Weights of a small GPT-style language model, trained from scratch on English Wikipedia.
Size: 15 layers, width 64, 2 heads of 32 (1 for keys and values), MLP 192 SwiGLU, vocabulary 1024, 0.87M parameters.
Architecture: RMSNorm before each block, rotary positions, no biases in attention or MLP, untied embeddings, capped logits.
Training: a variant of SOAP for these matrices, 102M tokens.
Each number is 200 + 40 x the weight over its row's rms, rounded and kept within 0 to 999. Layers, rows and columns count from 0. The size before them is the row's rms in percent of the matrix's.

# o: layer 4 attention output (transposed), 64x64, rms 0.195, rows 1-7,33-39, columns 0-63
# v: layer 4 attention value, 32x64, rms 0.214, rows 2-8, columns 0-63
o1,098,158,164,123,212,191,175,216,243,144,181,200,188,226,178,153,151,198,273,158,197,304,173,231,233,213,221,220,178,220,184,175,231,246,163,205,200,202,142,180,160,221,252,212,270,190,140,164,211,187,227,202,236,261,223,210,179,282,215,166,305,162,269,163,231
o33,105,179,148,169,121,250,231,192,215,257,208,208,287,164,207,315,211,193,167,246,199,148,211,211,254,172,183,215,245,232,178,221,135,142,164,252,170,226,241,173,230,233,198,212,222,191,249,251,157,264,208,167,257,174,195,193,240,225,220,180,190,174,210,294,170
v2,104,216,233,203,204,235,215,213,191,187,222,137,229,241,198,126,216,292,190,223,197,195,93,194,178,217,258,156,232,155,215,176,188,189,217,221,206,179,170,271,288,158,149,301,209,201,203,192,151,230,185,208,206,233,216,158,213,136,246,95,175,224,192,178,176
o2,110,176,109,214,185,199,267,251,225,251,157,221,216,224,189,220,227,208,181,139,214,168,270,218,239,239,182,223,241,150,206,151,228,234,249,162,205,244,220,141,257,187,234,209,123,210,121,200,124,173,167,161,145,220,214,219,122,247,175,202,220,205,128,167,188
o34,096,202,237,203,146,226,108,249,240,125,216,237,211,217,210,178,157,208,251,202,177,152,130,216,242,262,214,199,191,242,171,206,196,176,198,211,174,164,263,186,152,220,244,213,186,148,270,241,224,178,203,277,186,101,212,114,233,153,262,222,181,161,199,179,179
v3,103,187,219,134,206,154,190,155,185,213,216,215,170,181,217,193,138,205,243,222,201,193,159,174,230,223,241,190,216,231,203,222,129,161,214,203,292,237,207,290,269,203,170,195,133,264,186,261,180,196,204,267,103,183,108,154,248,232,184,254,188,213,237,181,178
o3,094,215,235,145,175,205,160,158,296,172,153,178,179,185,212,179,196,104,185,145,238,186,123,164,168,192,153,130,253,266,270,181,173,219,238,253,217,222,188,243,160,205,189,201,248,190,190,179,226,166,167,177,201,171,256,194,221,225,117,210,197,236,137,142,234
o35,102,213,179,164,169,253,233,261,193,143,178,190,244,262,157,265,231,192,122,198,188,222,212,191,178,217,260,187,255,181,177,259,220,202,236,184,277,174,266,161,209,171,292,150,156,154,299,227,142,202,222,248,200,199,165,166,199,214,214,183,205,189,177,137,157
v4,104,212,217,221,255,121,247,183,222,197,235,209,101,206,187,206,220,138,115,138,200,240,226,225,153,209,182,222,128,170,240,248,318,230,236,184,219,255,171,183,199,211,276,243,212,210,183,171,230,236,257,254,230,192,208,178,231,247,154,228,208,200,197,219,181
o4,113,217,212,197,139,248,212,208,229,200,232,189,235,173,172,229,207,168,157,220,240,137,203,152,197,173,181,191,224,187,221,205,199,164,177,159,287,109,225,213,196,246,232,91,143,223,191,231,271,119,260,169,149,170,209,253,184,234,295,193,161,211,240,200,213
o36,101,169,201,246,218,160,176,144,161,220,158,137,213,217,233,204,201,152,213,189,146,228,192,187,209,172,182,214,201,187,245,164,258,211,109,206,198,240,269,192,207,104,143,242,236,230,178,230,155,254,191,268,288,234,163,172,185,180,199,172,252,202,131,281,169
v5,100,239,170,218,216,182,160,260,206,210,130,153,176,193,194,215,202,154,114,263,185,240,167,139,184,181,125,297,235,218,206,201,197,199,210,232,155,266,206,232,192,236,143,195,212,130,233,256,237,261,195,117,187,157,246,203,164,222,230,201,166,227,228,232,142
o5,089,235,293,165,161,219,264,207,130,230,213,180,186,170,196,173,221,232,195,223,191,210,231,242,176,134,194,185,225,282,203,227,196,237,199,191,235,216,256,223,199,205,143,177,242,166,167,233,247,280,222,258,178,140,251,282,279,238,236,168,213,203,232,179,123
o37,106,189,144,252,181,127,238,161,243,227,228,264,200,157,231,207,268,220,232,217,245,136,221,230,216,292,173,200,163,181,213,196,209,130,158,245,223,241,207,143,215,216,184,143,171,228,224,168,150,207,195,140,207,205,198,226,196,140,245,263,135,149,270,160,229
v6,092,166,222,258,194,231,212,215,279,185,236,211,258,221,210,145,209,143,185,121,251,240,212,177,232,220,203,286,238,219,238,212,166,146,211,188,162,175,249,201,246,283,232,142,192,221,124,230,179,248,173,211,124,206,193,187,209,245,181,223,231,239,186,114,250
o6,083,300,192,270,130,261,216,202,196,290,232,130,165,242,254,147,200,225,177,252,215,118,218,135,212,213,142,236,119,196,199,218,198,193,168,201,217,213,194,183,193,105,193,208,192,221,181,257,230,199,194,191,232,204,143,232,188,245,184,156,227,188,202,166,171
o38,097,188,180,233,164,194,270,229,226,180,213,183,212,169,179,220,192,229,201,219,191,142,180,230,152,175,210,152,231,146,216,180,163,221,218,166,217,188,225,177,218,173,167,82,195,273,270,155,268,95,218,151,230,209,220,131,165,205,119,141,224,228,191,245,160
v7,094,204,160,191,195,162,225,203,176,251,173,187,207,252,208,161,233,109,144,214,171,231,147,184,295,192,197,208,164,226,177,218,140,198,197,241,187,287,264,148,158,255,207,211,210,186,202,132,118,129,264,211,206,239,165,257,230,211,146,181,243,176,180,182,240
o7,084,266,168,185,175,222,160,236,104,212,231,173,287,185,196,172,132,168,279,245,206,247,157,201,210,145,185,196,191,202,218,198,220,203,185,205,183,233,213,177,192,189,255,167,200,196,124,268,194,183,128,186,173,255,238,253,214,248,199,111,242,232,232,128,231
o39,101,242,192,165,267,172,232,120,247,216,189,199,205,249,213,170,251,203,208,206,267,250,232,124,165,202,240,187,172,241,195,241,253,272,205,198,213,215,112,187,227,123,231,161,224,213,221,213,169,163,270,230,186,206,253,184,177,114,223,173,213,237,208,249,273
v8,094,206,246,226,141,91,198,208,243,282,266,210,221,264,170,243,193,201,234,187,217,200,151,240,241,244,183,168,230,217,152,152,153,207,169,216,148,207,231,165,168,230,225,213,249,156,197,178,119,227,163,207,188,206,236,201,199,220,106,129,241,166,170,258,200